config.yaml
hidden_size: 576
head_dim: 96
intermediate_size: 2304
vocab_size: 11684
norm_eps: 1e-07
extras: ["local attention windows", "capped logits"]
warmup_steps: 538
final_lr_fraction: 0.0
batch_tokens: 65536
Each number is 128 + 32 x the weight over the matrix's rms, rounded and kept within 0 to 255. Layers, rows and columns count from 0.

# layer 6 attention output (transposed), 576x576, rms 0.046, rows 348-361, columns 96-143
[[140 127  95 139 119  76  84 175 137  98 116 171 127 164 106 129 104 157 116 107 111  81 106 164  69 139 113 169 149 158 101 152 146 147  77 174 148  93 142  97  93 174 121 167 111  78  78 143]
 [109 208 142 101 154  86 139  68 105 134  99 164 126 135 124 136 139 157 118 152 117 124  41  87 116 109 100 182 141 141 143 139 100 112  90  68  77  96 110 111 155  86  96 111 153 184 107 134]
 [124  73 114  19 104 135 172 113 142  93 145  87 146 158 184 234 212  87 126 133 149 118 134  60 143  91  69 131 142 125 114 103 148 133  98 162 100 183 125 121 109 158 128 132 133  95  61 115]
 [101  71 125  62 138 178 124 129 157 105 209 115  57 155 135 153 157  88 126 137  43 191 146 124 162 111 147 109 151  84 112 102 211 108 129 174 110 142 107 160  85 184 109 101 151  79 120 130]
 [175 138  90  93 119 158 124 122 158 108  99 129 189 111 171 119 106 103 144  87 124 125 160 127 159 151 135 131  93 112 130 101 115 121 156 124  74 158 111 118  72  99 146 104  73 100 125 113]
 [134 191  97 135 132 172 126 159 132 150 130  86 187 136 139 123 150  76 117 136 133 112  95 148 140  84 152 141 145  53 134 101  71 169 174 166 102 163 201  87 126 222 145 150 177  94  72 129]
 [164 111  91  96 138  82 134 139 126 112 161  87 103 117 146 115 152 167 104 132 187 136 156 117 147 107 134  78 113 124 180  98 161 122 162 122  99 142 157 133 169 127 123 113 112  97 134 153]
 [184  84 130 149 120  80 135 170  76 153 138  95 160 130 145 157 136 153 119 164  94  38 102 137 107 165 105 104 148  92  69 119 178 128 158 118 153  49 160 128  55 107 157 113 158  94 173 138]
 [138 131 132 154 126 124 118 185 125 106  93 187 173 107 141 148 128 102 125 201 127 182 138 132  93 160 120 138  59  83 168  92 181 122 102 136 105 181 185 121  56  67 126 136 100 179 130 122]
 [102  96 147 162 121 174  43 158 142 100 147 153 118 157 147 155 119 132 121 132 147 150 177 101 131 109 142  43 127 114 114 109  93 151  84 160 117 170 216 162 129  56  72 173  80 187 123 145]
 [107 175 141 139 135 167  96  99 131 195 173  85 152 134 136 136 182 163 115 105 121 104  59 121 159 115 157 130 206 175 178 153 167 115 159 141 128 105 119 113 254 104 104 160 118 138 136 148]
 [ 55 120 145  95 144 134  78 168  98 132 137 129 161 152 101 101  79 129 167 119 121 173 167 118 120 174 156 154 159 123  84 185  85 108  99 122  87 179 165 165 127 188 154 165 140 171 131  87]
 [113 139 179 185  98 150  91 129 125 108 123  85 134 111  83 133 152  90 160  77 125 147 130 133 138 126 101  89 166 120 153 155 155 140 189 145 112 120 167 191 113 187 132 101  94 150 168 180]
 [107 111  93 107 152 110 111 113 161 134 177 110 131 100 150 158 143 147 130  79  99  77 197  93 127  95  88 106 118 162 149 153 173 122  96 129 182 196 122  48  77 148 117 139 124  72 141 117]]
# layer 6 attention value, 576x576, rms 0.0455, rows 349-362, columns 96-143
[[181 179 187 114  50 126 134 137 113 101  99 103 171 179  29 215 145 122 127 161 175 148 152 158 136 120 131 126 148 121 147 120 159 141  81 120  79  97 103 120 125 102 212 118 165 113  99 195]
 [103 127  92 114  26 103 110 146 143 220 154 192  96 145 143 193 147 127  83 122 252 156 206  55 161 120 224 120 145 174 119  50 148 135  48  98 146 165  96 127  65 176 137 139 107 114  43  90]
 [140 111 176 151  43 192 142 104 142 157 168 168  61 175  65 132 167 108 110 155 109  87 187  80 219 134 156 150 113 142 109 116 189 144  59  91  82 169  82 156  52 176 160  60 122 161  43 172]
 [ 92 204  15 115 126 106 124 122 151  85 160 111 137 107 199  85 178  99 160 106  96 150 170  54 128 114 109 191  72  81 120  78  65 146 141 152 121 137  84 157 119 130 141 147 145  97 181  90]
 [175 131  92 112  70  95  84 147 207 170 118 148 160 123 102 181 158 162 103 143 107 139 123 158 158  88 168 143  45 190 160 199 144 133 156 189 168  83 149 120 143 131 109  92 144 163 161 110]
 [100 107  86 120 108  63 129 141  79 101 194 135 143 130 103  98  63 140  94 131 175 169 142  96  64 132  90  80  70 145 113 158  97 144 113 112 155  66 124 111 106 158 124 158 143  95  69 147]
 [214  74 171 141 128 170 150  78 102 148 148 160 127 102 127 133  70 115 125 124 217 150 163 135 118 150 145 153 151 146 106  71  67 120 167 146 170 140 162 110  88  74 111 135 129 102 133  11]
 [156 121 172 144 123 109 126  58 136  89 126 177 128 110  98 130 116 115 144 168 161 183 163 142  98 151  17 163 148  89  98 109  84 152 215 133  36 155 140 103 101 105 177 194 129 100  89 117]
 [ 59 141 123 146 147 188  79 110  72 119 122 171 103 178 173  88 138 137 172 185 110 137 125 111 149 213  57 120 124 123 125 147 139  96 114  87 162 116 175 177  88 141 164 213 121 142 120 141]
 [125 153  99 112 172 182 152 119 171  97 120 135 163 140 100 128 162 138 122 149 166 131  21 155 162 137  85  57 104 204 129 127  64 114  75 134 126 130 166  54 136 147 154  81 116 165 159 124]
 [129 156 103 118 236 156  86 129  94 163 144  90 155 172 115 122 146 152 115 120 114 119 138 196 157 166 134 156  90  78 112 101 170 136  63 124 149  84 137 162  98 147 127 222 132 166 117 195]
 [139 163 201 124 130 119 112 191 175 133 176 149 113 132 113 103 222 131  91 120  16 179 113 163 102 187 127  96 117 112 111 115 167 145 167 119 162  48 150 124 153 144 129 137 142 104  77  85]
 [119 154 116 138 128 136 121  52 113 100 102 172 107 143 225  99  69 131 152 137  95 111 110  89 139 197 140 156 150 118 122  83  82 116 172 164 168 102 140 102 125 160 176 103  92 159 144 148]
 [141 144 105 150  86  69 115 157  96 133 120 138 186 135 113 105 101 108 136 167 201 123 170 147 135 127 189  92 140 137 156 114 111 119 124 117  95 138 226 181 163 107 151 113 124 128 127  98]]